Each number is 128 + 24 x the weight over its row's rms, rounded and kept within 0 to 255. Layers, rows and columns count from 0. Numbers have three digits each. The size before them is the row's rms in percent of the matrix's.

# layer 5 attention query, 128x128, rms 0.229, rows 0-63, columns 64-127
106:124113085106090130115126142159149147156110135133120131147115115112141123159057124162161125119142157111132085083141141129157128136094117141120167182134114131092115085143104137143165175143162152
138:174146138145104160167131143129112161127104096146133136105128130142136148141156112125142062119138103144109099135140110096148173149119135144129145138156121119123168099146125109112151101166129100
164:122149122093142118110110131143118126129109120118088118138114171120164152093183133143110165119145109123161144151151126170103114134156102066109081111103130136140099159125128100108125139128139100
113:110110155112120080109090145168141118110116114130149122113125145100130120136130132138093168101108145096138110133105149166159129106157112126114068111101107126122115144144130156130154199100094175
109:127113132125130130171127126110147106139143152095132114124150106108143103132180083098158148121092096115110136130097152114123101150125097144153095108140134125113116126149188128069139149166088126
128:136160155136154137137107115119104129149119146125127131117146152142142130081139123128131117116189087132100107152109106175124148149141117109121140123107132123104163137126161096106145123181157118
102:115124088090113107152097111151146124137119124152113109162138123151138130138052105087146129122111124101163083154129111128108140134083117119125148166119139151132115144103103131140113146127112176
107:134138118106133155136116120122135120140101107147119120149165128155150099093126157122138151134111134178115156111159143146114142139163115092104129208112162131178098084082136125096136121117185096
092:151162143115137148120130107124092166111161143146138134092085151125131105145097096117128118117151174113073111142107109103161185120127158130117130127125105080109144072183142132122067154142154106
110:142115106129153146133140152130082130149118119136141167113130181114118145103178113129102111115158161159140130125132126142152136088121111075146094130117124108098165105183139127115131163130136102
109:131105120118123112128141165116117130151099092139106079121094146125165126118169131133108107104131092120087171153116143116122117159139143106098144093123090112152126128103125146097150124119139087
096:119153140106160124144136150107138190140126119144152121107158201121160130128112120140146119115151093086076107150088105134079150162129124110131123097157134114128151134116115096126137096117154105
100:104101138119096152144129132103176150134162136070091136091129110120133107104127148119134127084114099093149126127115055116118141144129136114116144108143110122163104192124123171119110166142124128
105:134124140115076083127143131092120158143141123158101151104130103156114172127136121132126122154127121119211133126111097144137093164145137169122132116110126132111102123114072140136130101159135137
123:106128142148154145135113159108098140096150091128113132136107100090119123155078172177136145123121109121100101159094074103118118162135115127078132107145104119149087148114122128103086146142118108
096:138144129143103124139103139156114113113181127120139152159108139128092135099101152150133184151129138121139119121155079115159106142150150164136154099118112111127113127129120148119111159110091176
098:131154142109106146113157112099120133095114152132155177142129179135179160106119094127136137107089133107126150109111108134149126127138134125090131103136083109114142157133138148143099102129141105
082:164140087107103056109136145129154163142109131166128158114095116095141151141116081138088097118133143145116127101127149156111117166101084163127102158108123119127113119162093128130156107126148095
103:110145108051162117133126149107130154136150105167137133105120170130155118117154154080111169131127118107119118162111122154130116158116171158102134130123097106132128124141141130072136163136156138
097:131150114118112176154089116150126086108157082163143120178091115128128130153115112119105109113101210120114145119152155095120115104072124157149108145111135148127092135142132147133130115157118158
108:110129133119163139149114130110123142158093112149124154142136117148179137119192114111136129125122107126147127140112120109102098153167113065150098124113082118125124119144151135138131114146151121
093:122112190147084153155081127143097082150101132174126103110156106134118104122112141155116129138141124134150134100142141111151121131182165128164130105091107136131122113095168145197141134131098131
087:109108136148137155118145138110125129099135131113156141129159129123133134144130123090112081138192085070153097135157116113101135117095114128149158086109125154131122124079102119133096129118143160
085:135112137115081098114128161118104145107127122113134107115135137118136191099118108137112166113142143116138136140140119108118070131143129152110134133128148113103074136146121153108139123079120113
103:163126130144111081104145104098149167163154062142109113125126104183129102146141070103169124149122163127171115126163129103138125120121146150152144128110171126155125105101122107140134089110158157
088:164099136132151115144133113123167139151153145137112111153112090159123129124080102133154134130074144126160074109180099110091128123075139153148147157100150139141091102124153178132152137146133134
094:121128145127154106158173132112135147082115090142094111145161157170143123127117121170111113118145136118164160146100138102128101125107138095129132155134123161171162058081119146149164080109136130
099:102139142155109139099124094131115110108099139135125139104129104151142189144114095119132114093103133116149138140149128098139090115133085088089109126111110148178118168124113129148143113104141117
112:107113116094132131134190126118142115166164171118101107117139093180128121106186144125111114114142129132127126137131162115123118122133111134132125119143146178134139120162125158164167155173128096
098:142104140160148153140157135121170140141143154124139122141125098104118156160128121115134151108124124070146144113103137142135099110106137109092151077119113131090154125098124136149138124103157130
079:154162187126167077126133112133158106171104101167136161128118178147127069159114108072124143116124135125136151145093126150164152111168160103141103133097087127119133101123124145096089113100151092
103:110178124137106108144140118138157132144136097165127115128126155149138134172105120076156140120104156122110112138082081161142124110123126140111104154116145116142149141090073145130080113106121139
124:131127115119122109099119100149146131104144147088106172143124136133142121142094144107103101131119134146129140135075106164120151121139129134133101127093109125158123126107135184151098191096091152
110:123129141125141127140145145138107126169104104130133138119139132179113150130093120081149089081123130148120134131128120114122152161147136129175139186136121125110151144092144114142088181141161129
114:137103104171125165153115128103101143117143116128158179107116153121108153119110084118145112115125107103120112113157123068149158139146152160135177100146081133117153139158165123134113106142111134
114:146147097124117122133130116120129111114145148119117120131124126148134125122089133148097139179106117132167134133130114134137132131082135143083100096108110129144134116092102135130111110087112136
112:132092118147132185125125147127153110128129152139143098135085098142130103112115120150195121144119118134114109156134163128133150117101105159100152107113133132146102141122152136155186144191190139
091:076118094106173126125171102137128125120189169133098086129107128144128143136116139167117146059128183112147138148134175131126093114143114116174149152105092140116108162174159121143105137109107115
115:107157087105156115092120120136123130137134148104136153143128146127143160059163142128138192104169140116160134130152164188103120088134114099146131106122170147132130137181121119094112133172130094
110:180127153115139151117159100116105149118182148121103134122124149133106114129131090140140145149157146130104118129098115089176158137172205186133171132135147130127103132119116128122143113155152165
102:159164105115106111134142099146164151058149119109109122096140151159145112110109112111088132137110127129165121129109131060126130112105162132116166125117136128122152087187083159132114121142105144
103:160139148135138096118139117086133129126114109137146100108157119133137118144102101133158148110118158105123109154104090124146196143134136125147138131131151111112138139144120100108081170146188105
101:131117156140126163155157163184129108126134110129108122128111063171126167105175112109126109120128154131135151123204144090148103114139109080163125132158096124107124099122136175150170163097142125
083:115139112151091122160073119119117129138102136118138145153161094115136130111091109111131122130154134130131127122146093171147111143125123099131100145106193139114123114117119152126108130102104147
118:091118157130124113160105145115112137093112119103148159111134071120155170093116163120160138094107127134140096142121149084094124169144130109114109129142122143133122122156142159153103171158112091
111:108161110101159111129183150149179117121100143124100119151106164113139129135193090158149139120148125110129148148135157133110131147149113082121149139098131132149105121130158117119146119157176093
101:101157121127142116110112180144115194144109106169148132103133097121134144151102145137122114094131106095096120122128098157080120128137101093132122153131089105125103139184145124147107140154128134
116:112135141116116114106125091099180165110157134117125168142128112155132125135147101127117141128088152144158105118143136109147126122094172153130172115096115092146128106137101196134119122090137144
114:157148148120134164144155074151113105059131124135144140133128110114115142096118117137114099131130146131184166141136118070115123151120096167116141145146108111122154127135134138108143135112109177
105:164158153111120118118149100142137094167167128128138133147151157120153137140116121123158140151149140148175122131096066154108162122134183146127083150095109127139096128117121110090108115158143158
093:126157123159132120116140128142093077125125097091115060165138152096128172143093164127127167131168146115099119141156177110110109077139138121138140083170143127154125185113107110137121110103120127
097:126154164151117108135122113131124108087107073092129081162109146115113134114146132185128151097084105112094104116140105171110131144089134172117160124111114187122149143137119147113136139133134177
101:131106163146126134100152114119155126132121147123129092087120141099123151145183150157131117113124094108119116177077083153086157150119116152117071111137130143163143127134160105148127126145129082
093:148121154117099131129116127161111130150111158179124114069128092130166098131131145119086096137133090169144139132160161169123114109123085152154139160179115145133135158158138122114127103128061121
108:130092125123133104085143138108119107142145195180139115087155148173107140165147126153121150123156170138168143116177105124151081131130136133149116134102136124135124155113102131174151167113150190
102:113164119106152142115146132120164109124114163111156136161129090151139199153102133127136148158140113123145112117173157134121104069118144105119146129098142115109112080113129155143119126099154113
091:105122162124132152139130153116153122140145194167116120100133116126135135136154135118180131097132127126139120143146113105071156159138106065125099122128110125156110153166138118112155141127142074
090:076158119126133125169148094125137165126189121095099145105093103117131130106169109130086131103160121095131133123127143123167104131158136083194124142096114140166138102137117103114139110091122144
094:111137174147131156118133116104076101117145094088163126117150131143130106105149139112147135094119130120153144146185135138123122102148111114146144130081109132113117157112173111120146138145167121
128:124134108121091127135123089117140143138149151152099145155143121139113110149078128128095171179109134108129131121111113136165129118109142178139133154088137132119133108096076133144099119110165170
092:132114084106130110141136063093088126108169072131096160153102131121131119164135113116159157190093161125159161127119148109175060155146113133138095125107162080132127155133136143110159112121140127
101:124160154127171156115177130165135155134108120143122105162127141155167122117121113150122122126119149118094140130126122163155160116157161094154183152142153096103152102111105096123154100128174111
102:171120093129097056142162097127101117150114165141100096128145117127127088118152155145105168180121134114131133142149110075166164177128139154111113135135123133123117128113101180133145103102153173
116:124113101156130111071107147145141131122160123113129125120134115108105122137102105164135139174091194113106108125134134102127132111118114175169136150133108119118113092136139140164127167103107139
# layer 5 attention key, 128x128, rms 0.232, rows 0-63, columns 64-127
122:163143137150146093108132128117134115145084133107140126085132183138167143127103139112143107120117139134138147162117101149122156138174125135140091163148105126152129144123152085131126144143139102
104:140113139164134119119104099151094147151083153105160180131112096172156083127068125096182125152155170116158137140136125098138150095116098093123152148133110119163085116118140165135155140173104107
105:169136136110142096116110159126127163115133111167090145148085134092115122134101154125137129175133110115139070097145087139149119176126132139110084102170128114086154126136125092108137168133148126
094:104162108081151111101106122136133117154173138171082105142149124112097155100193109096092140128126078135125130129142128120127151130146108154128144098054158123108142122176113104117138120110114159
121:158169141121130123133113199128063160163109129135171124091091137097132137106097125112152121113157142150111131130128086101108156170145139142169158135133122160095102082146155104097139132127140127
127:132142120117104167140140100154179098109170109140117111138125116093111136112178143149112131169127112113129117128133103151130102136129156190081116090123110120174131131124097152160107099103134134
099:150162118146088133167134151151173131139167139161126129162144100128147115153117144159057128161114119117128127122121115129156123179116161186146122093144132115120131126137104134139115139083107134
102:093117130124115082099143142080118135136095112129155153117143150144161129128068132119145116104150163162142129123151128157159138125138093085158122118145119147184137140140122148105118122115168107
084:130115133098115169126128105090116114137158137088129092105121094124158142134158118157113107123111100103113112152109111125138142119129134130116095109095121131140191117134149129140112149116093124
094:132127125119092128084107109126116114158102139166177162081149166154095107156136122128128126144150135122134133111116095148174137076109132113118106156109112134092116121127113108143132120092118182
097:137126144111135140123144133138161135058135131146131088166119131124144110117160113158134134151126121115091120168148132106131129119120135162090100072136125124089129129144117125143155142108143151
100:138139119098097173132153141125200141128147142107090093111128102114077141147171122153095163127114112135121135158118156131136100110118166173108099101102126094147104080149118142142115112118122101
111:188134113113145130110145139136174156098142128092094127124131131164123143138171127118098160157135094106164121123115145100141118149117155129100114089124133116125127098123118159168150118106120147
088:108072125164103137154086146145156162098123118102113099150114139093156131116129134138127097165172099110092112137139140128130118127112091143096142152107112127118110117077123142144121148127102148
099:134132180116139145130115129109184139080150085125121132145134161113142135149112153123079119145136098148127114135149110164116104130119130122114104092074125088115098088120110136141120119131116130
097:153121119157139135098130149112064141205128134126153112079100166147122107107089093140167121162148142157129128082128143103117153122123113120139121118120155113095112130127135145120160140140126158
106:134084157131114143135177140082162091162101144097117122065151115149117143143116127117125115109120146122139170141089125105148145096113138134105112136119078117166116188097127125148110153104141116
090:126103112115127144172102119132145114107072133122162125144125100118164109152126102112136138148111117110089118122126135139097149094124137129107137147136122127116106125153162118151126145163141139
115:118101123102162162139070177120155121104156148145132089144148125140110138127126165136070106150120161127063130123145137138115141081129137140153139079119164125132129118154173125107143138112114129
105:067129140134123102141114085129111129137154108148171136137114130108129138119073096163070115143152140155155120129136134124146122141150104180144142144128130139107121138138131122117145132102117187
103:096125187098156113121141132135148105128104100168133155097159153115134141132138143128175143081154100130129127120127108135075130116123087082154137114133102109127126155111121100117126117146156157
104:158139119163093124101133089160133091113147106174118118126121112128116136102111084099101123138072175102154111157104127126145150113140124177144147114134156115103138132125154111130101145128091106
107:125146142129144105136114120116088162145116085145171108120102170129117111094158169164109117120176112118155132126141114135142115168104146129118161152121143144135124085109136116140121098180128174
089:149102139173164185150101128150153137120125186122137108168147121148177138150134151124124105142112146115103134128132153135124136122120133157121139134114151152129162146143134127132122146127118151
090:130121146144111115162167134127148177160089123112128164158147122118166132118124120115165140113139114093108119168141170099118132138111162158108135091102099130101122079121138110125091088096138135
096:133119151150115119132145128109153151135136153140107179157128112157103166161084132102114135166117084136134086131128150117171134099122121175114095080110134135090145123126145123122125111123109160
093:132134179174147109123115133120128137105129086140125135128124106139152109144123146136178128137161070116125085148141151100142105125117106101095127158134138175125104136161103118152130124148144140
099:137140132159113179103099116134132126137062119092145103162138128120171141170121140121165111102122100110137109142127131133135097084101147082115134153144170149142124179131132145141125122134108102
108:115108130185139130114133116124142090086138088117120122122114101129127133127152122164062107114155130112115114095172134150102126123121157125093157108127121152107159101162137096179084096123115112
115:098127139129101127127150119154129135159121093118123115167162140121109132108114139146162150144134131124160159119125141128135119121162140156129139102116093124136162125137130134067125134101138148
084:145097132134104132113083138085107125163143134103142090103108145083135132119154119128107100115074089144108092140086124106165147085113133113116167128100153119157109150131147155139131159099136099
117:164096115161095123110151122086136100124156147096120121162114095104125113138116131138089121144134127111102120119150110098159096163111137158129144125126140119144137145128084167149114129050118142
100:134129146109151132128101114115152147145145114152125085197162153106127109067127145161077140178111152131116114147120126200170163130115143140111117130167136103111150147127108112120125049114148160
119:112134133119107132141137121108176125112166138152124130156135141108144111136150147158137146177114073134127115089153147146157090146123152152095088114130133117142123102114107140125139069131170155
131:115143107121146093129120168136105133145107140160111121074137150146152117099115109103202133087145120133110165144147122115129140137155090060146090138127097164147104155108127108096162166131158134
097:122158124137115099168097187126085158158106129133119107099123122106103140109089104127141107074139150104122123139140106121144113139142127175160165127146138143108137152148135117136137198144103090
090:120141121148121125161136125134152105139114121141056159185168159104107136100137162175142168137128126135130145135115144128135125131120125168111119123147122163163116072159125097092129090180134137
086:155167130109150128089130095131095140130159116141121132153107145141142185115147084130110170085113128147148114131163167157144149144084127163126109108110133110094116144111127069154153097126109163
088:138162134171118121139148121139118131123108153156131093111117161130146134102072122158188143134106153166115107132125129129153142147094120144123169121129156148160150123156165089104117109131146100
097:110132153159133132126149125103122106129125122099143115109113151147146153128115138156135112134140070154176145148104168143102130112124115097164114127095119136138160112086178132125108133139122120
094:132162149127157129128080114080076170127142113102128126067120135090134138129088111140086125146139120108130118107112139105105181144110128094096162156101165145104103112124136105150146160160090138
102:147111157131127135141098177110188113126135137098111095194163143087113143163169163092091142128135084103112111123130152118154136126074161132108136074096134127136121111143119119142115125121123140
090:085129121113144131139139172128044111135130107155145103114131118133150147158068145173127100115160163133133135124166160120097118134152132099147119151142107143113142150096139154120138088116114124
090:115083106144112123152149118100118137103114114104147080163164117135149105155156162118128125144113146109077142121075144102130157094140104127155105096131124145132149153126147133161116087132121115
085:130110148135125164112114102131138131123166141175129109116116084135119122158154107092084142173076105145109097078160139100111096174104124130113138113152114101096131118117119124128076148130136105
103:110118086123125138109169141150148119072085112138162096159172121139120127125164148125082116150120168120124161148179142135127143076107134089163110086156089140153102092151117126123180126085163126
083:132150102078089081122165102119118164098166096106081140160126114127102164071133122108137126120124119124195091138163133108121118134089130161112088139095165115149122158157114158159164172122123165
091:152135140132132151114112113138084143145107096152109133130161126128130094122090100124105119137107133149135096140137098096087120129145180135159166126143133150168116125137100136130164145118198135
114:117140134087104149146150142162083122168128162136140143132135130150138155109119134088097127078126104084168124109118119122123121133131140082111126167126127111129142171120113075126162106145113098
102:131123142160123157116125140135135085148145097135090097153104139166133132115152095124137101151121074147157090101104156126115138137127133156108137106089150138130100115150119139091110111077115162
090:135137093131153099101125114093117128109177119092137179101079128115146098128141121134171085169154174112148138131135196095155110126133128120127145129143155142141121172114129173113115123132136116
105:125139134109143126082118105160143145128153197154109120154154147126113127136111085113135145140160122117165069098121156095132144155119119162141147151117155153142107111121142116142181130104174114
101:131115120116148111096135080127142150149110121100106111121124111138086130122194159117177169146154108101145120120137119144127131155119131107108135121145124171111131138150126161094104132165151137
102:172098132150129125166120114089142128119162125142143105121072148127116130131151144141094118128109094117110100085164125115136115121141131172110147114126131153131144121163117088133140084140076138
095:129146156194098133109107136123137107161109115138116097154122105126139133100075116131148087093100090134162145124135137132142112065131167126095104155110161119120148131097140127127155130100122126
112:111154130102102098103143143085105134179107133105114155154117155144148117103094170116129084130178150145191085085169132172163084125105126108127122099158137108110138167095107120150094131148164132
100:101111102145147166093098154122148104072143091101134110126106108099116174154137159090108120124073112148114144139120152130098141063122117079136136064135140108154155134147150156154161117131152105
108:144153124120117166133135137153118127169129150159151142145147105150144129189147091105116147089147137126118093100128115141138133072103143112120099127137198146097103078138129105163134130129097160
106:081162171093150113151097120126104143173078133090132111136140138141164141114126137118169140088152107092134159119125153132104169102171114112123124099111151137120142102104134100106150111157127139
125:128139119126135112144122092112108118105159118124135136152124143074106133129068108115092105169136194111153114137139118136159142152130149131117138112126118108106150116118094173156086102123141140
087:124146148090141108155142109156158121127095115106135146135139131150127136126093064118146159113157147148118149141113166094153123128133113106158107149115137063101152127124109138087101102165098142
106:126111167120118126165121140108109114123123121133107117138133146114137167142155150201150143112129072114118127146117112177108141180143141126136131148148090116129127114142132049134164118132115124
099:148071125126125146148156129125144095071143129142113107153149148117121113149108130130138086079126109117136114142166160120135160120123190115105132101111092104146158156136156101127111085102117097
119:127117138145153136124117134122105159117138099095143139101119097103108096112078131165086119173054147128148099118123146108152139162130145183115141146160108131104114078140138153146122139147138104
# layer 5 attention value, 128x128, rms 0.197, rows 0-42, columns 64-127
085:143154157163123168103128165138125121142139101118135090113141151083157065094107104129100110156137127142125108114147077091117105169092086115127127143119098170135105089110115190122131147133108127
096:140115118141136091104106116143144157130101103145152152092092112095100094138098130128110170135112143116098108079105132130108132113111083180123160135137165153133080125132120117126148172152111117
107:067120135146112122100125130120127126178146078087161154108145154116117122121121143133112139143152119151116106095127154135155109162124112132136120157114132145165141139157143154106093145136114140
104:105160141145171139159169164169133158114106081168106137090146145074121143124105161133116113149096132141139119124175123140157136149128151093119127128144117127101159138099099122154126123116139100
085:160117102151128153084080149151157118097131125151101159155137143120137133164144104111142161138110112136114113087151117148114078144159141085101128121157135094114119142135140147132121172120153102
095:155140133146175181152174162127122156135108128150164137159150090157157142131095087118129118105114138129126121121138135172138109139204138086091145124142095137147131178114109143140093083106090097
105:141072109111089141135150177126105138111112158118194148137166125108124092119131118108114064133107121101120113143147133144159129130181124107139099114108122113078134140099115114125161148108080141
100:134109134118161123128105138122146121081121165132128138137161085105136089155150133106141154169133107146104140103135173088118132118133131110093117092102119151163123149103120136104160128181107123
096:091132104123153142146125125097134150153110156103075097119137147134093118102112106131089132126126122102159181082150141135146094104156130125158157102120149112169136156108180103140116150118147083
095:110102114134124088129119124126154109109143150118132096109144121131149086151125124084127069113143104117125159127091130078108090099142106089146139166131135150138116099105105142104143166140091090
112:156152096125141115138133150124113116146139135107096124166134068109101147144153154153124143116125127118118137158126076131124101124120132174114118095133115129162145117157134129079136141152113139
083:180156123114163111126145074109111122102140155097116126155129121149130148121145137132137125171100143112099164131108139150130128147166141133117144132112059129110117088118148138113112117131159135
122:133076182132136125132162142154124161124095083135146099104133144129147179112072104136144135088121139136115113126137158172114133098093139127125176104152104131124107138110117089136126092121139127
091:120108153129151129056146152105073155132135101151072153153091115118135130108095102113124106138135105128140119124126108133116133150113101103141178121121112130111118115135101104088105116108138133
116:148146138137140166154152147157091139138101104103151145123150189132124133098117100174130127112142147131115093121136160156118116149162124127121133109103141122141138164109153108139170115149115135
109:152157130170129113118198143113112110132118126113130142169101165070157156084142125130130133121103137132165150153127127159098122152140142158136160110131158123106136170154108107089084092137131115
108:163121145167118113132187138117151110127149099151101122160120116121107166160143164154131144141118150121096093102125182122104124109123119158085153110085150143132145101125129130146173139136085176
104:164115171101093121172104141113175115147145147143098092171138123117101142125145096135197103119104120164150123087150130101157124115107161111110156074093128103115128131133131188112149157141120111
104:118123103117124121126145140129123119075100162119137139126140126147157106134114093114158103096161149144119132122111166118111085096110099130135075109114124110175153126149138173100109167168111150
100:128145148121148070120091088127131097128128109165147117124127096097100112086143146144113106131134139162105112145118115084110111156138158134154144153181131134083117118113138161147143138137172102
089:142121148116109077106098125149131160095124123123117180110109155110104099107140124196137129110169118147151136143113119112156138113096159126090168113102162090128138114152160108117135100154153155
102:138103120116117161128137106136085172155158139157132183137097126147135145135071118114132082095165100131143148131133071152157107146077121137128114100154113113097146153154134096108118126136127123
103:147123127103115176094114111115155092118104152099136128107149095106163106159161089139112156150085110119151142161088107137133134122155153141131084124127126076155099109131134146128107157112118139
100:111100131117095138102129119093142086095113094135119117128175119103134101172161174120125127167106135123138117119117113170127108110110172141119109163162123164115155106154116176117122129140104160
092:106169124151152095121151173102120133161154136124141115124162146113121128118120164161136084114113108099141122163142151149176140130177138151124120140142138142120145112097108146165180154104145125
096:092131121175129107112105155144143127164086136114139149179132119153131097124105118095151135103126140129148139171152115101140152121134131142113153146165208100143086150122122124129124103116162139
097:153142180101144106128142068151138092111130114131120132141142139123157159111153143126146085163132118134106128141080157144117130120143138126191157144137132121150121112135110132122114144098136143
109:119117131142148136107144143112116143134172132126139144124137141126151149114102180131185111076130112104138130148156164154150117140157128121137128132200151169144099164116101103129129137120154124
101:106129118136126129115109145164125113133123107068124096081131121131176134153065151081153136134154166133145184135108099136115132097124118105104129126146090153143065107101125139105120129132124117
102:119089133126140090119132124117137118099117137115098094152146109111138143142125124118177166117078144106119160140075103127125132113094120171075153067113140135124110160068114120128151109141109125
099:165123147103126162128104177103075142149149140140157156143134137107095103116123101178142162074120143103142122117130121158104109140185098132096167127106104147106126148111129113135135118120092103
091:110142128165134132147165157133123117160146140127149119063083137155123125133083111149169136122163136162144179168104148129125172084098133167093109094115120171131126114132099099137142111145117164
092:077111124176101114113184127148137114134130109149136155150138173136161160149092129143148170115135102126084138133147215154109098139155160146156145154141163108138147149096119105136119144145156099
094:146129111155131109099103158140070160114131133135143114083080109115113155100146133132110132165156107153142141135166162134080163124110114116119147081143112163138145107111132100118124104153163100
104:136122110139115176112099123100163133151148135153131172149060132123110112179128150128110128151129107142124126126126171152116145130099138134108125050124184130162082139167117133131152127112105138
104:139095128126127179103135123130103111106119125157117132096171134142118081142136118146116124149134110140109106148121090120157120087130129154161072139147109151109203124132143130143125137145149160
099:133154176177107110100154061091159097165181109125158103149073131120153143120123143140174150117119168113126130119119146094130153145127109147121155158076115135121110118106110129150135097141105174
101:158095126123131117175146116132121165166128162161084092141149122125080103117127120114118109109145129119139142111111084119103103102129152172117128148143142153112159152109125099146154096174095107
094:161159118124146107131120098081137101170125121115146139120116104128163148141166177147104148081133157158195105148135147094135146134157102154123100099159134131139106120175134176150100148116127128
115:148162174102097125113107108174118143137150151130134118156089150130097145073133123139151140110120106128137139136165177112080155118079140155163126109129152129120101132151126117145126102163138118
101:168102112094132107116150103162125162105119138140115129141148127175107173166135113121168139150112134132123058107112148141111111134124096172091133088135122124115193117100122179162147157143124121
081:143135147120126151125102155101139140110055108133134072102100137130130119122120121123127104083081144130140107115127120146120123060108141108082157116134113146115117121128150178130113115145122067
113:129092104143136119119110130107139138114115151113092109153114157120119120172108129138124106143123140136123102172150139065088145058135100162159121116100165144169135142127122158127156106166130125
# layer 5 attention output (transposed), 128x128, rms 0.168, rows 0-42, columns 64-127
082:141070117133128110134127107161117136137137176122132154141128111148124141145154134133124161123086152142131136165116132122124132131145100134125129142183147134110107117198119142161083119088119144
092:152077107144124133140113104140147104118138155085144153138142116134131128116138119135096129135120139129155153154108123163168093134147132055123133074107111112138123099131149153185113151119128131
107:125142116116124108121154103111112156114087200125121155133077071152163099144106118110130160142081137123107156163123095154122128141114107127108141118146139139085155083128106112086143100127105089
102:119140138135115115129133108136115139176107162092153122111129146162142159108166072117146143078147087115122152100121156119122147109163120134124135139122106130162088145141168115092118127120152095
085:151138121115090137165136124148126139151149150113120092103153128146136142152126158133115127157171174118140126165116146064114135120135111141115148146101153138110117115112122123154128113157114129
091:115128119127095087110114124128122162143149066127135134100092177127119130161151129146144155083165114131147115127125078108118149141127105179163113143136101123118125152125149077108113150145090107
104:100156138129151131127102085099131147139088084127129085135139125097118158161126132166121137078116168144106103124126140129085156140068103174119133178106116133128135136149130093112138111156145141
099:084155151106092131115143098095117075100148144135131129118132091087108125139092165079126147093102114114111132147117088128141098125135139134172146122120129110118122088106087149127095166073133114
094:137115145156137133097159159166151132089097080136158149127076109171133140134151095130149140101105134128146090115149138139095127105086138127078155122125123155103126097152149119185131117143114136
096:131172097146098127130119144152170156136145106140146149110109101146151111151099145154109173144085114131145122140130104140142141152120167201098132139128142129149148114116131146122093135112124165
109:063127159131114126088107113130126114092147163152127155137123114158149122158133134088155118165118142107111091126140131109148093099140123147124120138097152140143108140060105114156116127115099169
086:090069163135114172101085125128118136133158110167130140136158161132137124149111124138129104116158127160135120163145118118136108101086139152115162156098182082131141159116076136139126122151120133
122:125145089112179112116080133146117147141121131109126150136091173122146135111185120120144135106138132139139141126132130150138092182146140094162087104132132111103131118138148123115123142174150103
090:103185165132143105100121158099124147124120159113140140101148148109180137120154155153118180142153121146138134115109116116127083149155119110135123096159125112127168118135141110130129120098129128
115:120142124095118156158088116111081137148099117144140114080099154111137149124127122105161139075139127127118128135147113154085157161126117105155116130162137123062109118135152090130171125156140081
106:105171145105119135114097181115121141128124126136118117107166111172112121126106124161147141086159083119108141111138104161128134132183111104084100135165109119132155137136156110098163163110159099
106:113130104092153184129128124126084134125096167136138164131181143113145128064142134107062149098138145115112131102095079113163119171171124125126155135168136108098085121090132132169128150088127126
108:119123085155140103111111146121096067079140147122099138121131127118094138110161156116087138119131187111126129125177174134136107104114087141153116134115164174103140150110130117181140113140138146
106:117145137116133133159146148105125108111189152154133108093098100111118115123082133126081120115099139111101123102121101144129107129095130151155162122107101154100161111129101121115143128087111143
100:157109115120145143132119114106141159115151157107089142102140145155125135171115129122136090156169129114148159167132165160146154118095178126120117099129146079104155133130122122088107098110118126
093:120140121107122141121157157078110112099124135113113114105101125109145169117117103085079149135105114113076113119123152154142098122145131096142140066152097152142130104117111124116125110100191103
097:139127157129157086107111133128162107069085110113107106097115150101139135112141129187134128170140150124093119105094173129103117112152109126153116127122094128171163139161119091110119096135121141
102:105115122157111098098141110125121146107149152123137099154122112061114153161083130106103154153118160086129115126135139096107119098127135148079126131134119138135115145138100133121114118148140159
103:146140096128134114145154125146154174168154186106112164147131100152112089118105138114096150168145139136112133090097102134163129116126124166128161129120140135142141127116103148082088095118143116
090:127141150121122116144095112121134155100132133111151202110099166126115151108137104137146102122108116152130140127118124144116124135121160171117108148134123117122130178138161135119105095151100125
094:162124127098109092119142156084134150155172101139131159108104125140123146145146107122081105136117131122144107144112099147122130177112106100130093083119051143143130124137164164139099112148107105
091:120148113135092142096134166103082163146152129140169129105141164114117077129087130124109132118124108123098142130173129137166111115141137159117112093175122092149137138112098150125093125138139104
105:122167138116130104155117132110154162133117137110154163098088154121116113119119120144152117136116130123105125140086114105117149151132132141137111135120106120117176123116168132133115126164095088
101:140116107148097114138079115133160163190142140153158148115085123129161098179158101117106155147092114104120088163100128095113123174140111160149112137104138117154117113158103185155104122165101124
096:117128097162166143116073146126120080124137156134115134172135115112119132147155154101107128143155106111141119083139110117146049148143107145151097137131137102155116080124139158162054165149123160
098:127141113148139115143112116122144153127084080135108138119117141147150131137186174124154121119182139158100083133139101141124133132113112150124128128154152109094140118117163083154134163121110130
089:139142119076111130126102101111166143094124109138125148133093128074148108073122131125105123114086107093093145112111115136121111193134152080137078137147104071141135142141093148131126148134141110
091:178120122067118133110155160118130164125098121150128155099149122123139133127150121153145100104121107131125167165159065139140139159157157136116133119134109100104111130127125125080136132140125119
087:114161163107105159127127127138166113078130124110124102144130136112144141114133109128137105070100096146138105173148138143173150114186169108127132133127180107153116112133112117143161176120136108
101:175105141084100135116144153139159098082114141102116128148154097147114111127102117109115162133130126123087130126104125106155143098155106103139107103122096107134132141109125176170080171152134111
100:130141143101141103133201088111153144125154123115118109148134135077127106086108160114127104137125136127104136100131134139112113123093159120122139154148139101165087118121098123102100087116136143
096:134069106136142136125116161104088123112092148144127166135164145084123118119130126134112121131115112103105131142109079144168127158173116145110108134164124105133116148155145125105137150114150088
095:109153116113120082146098133154173109105114031110114162098123162153128122106144164151127139146169090137126119115159111148142104150108106110122126122161122119113137135150107121133108131087123132
093:120135136136119166152141123122131140113137164129119147144110110113082132128115105151161103153140123097099128137114141134155192106177143117084096093129144132139101134073154103128153124136127115
109:136074135130161183138146144150113124114111132133137126143139092142107158115142132134125076131077171113102116145145142101158172121144142060113151144111092115113131142149142111146143149077165111
099:133112120145112166161145118124117100137138133126128111129107164077092129086177147178054107118178129137125141097187135117163103101133081130154155122105137110111104134103102133160105122123100113
082:170138056148124142150112146167168170177173138097092146141097136159116131151184127126135151105139132123153126129164165132148137152130126146143113114101185126129140150110158139154120134178164122
111:122143137097147125147174160117159106118165112110142161150135105084100117104121128101100151104086115126139103108116105168156125151141142109119130134147114110140061123110189140149101129106141131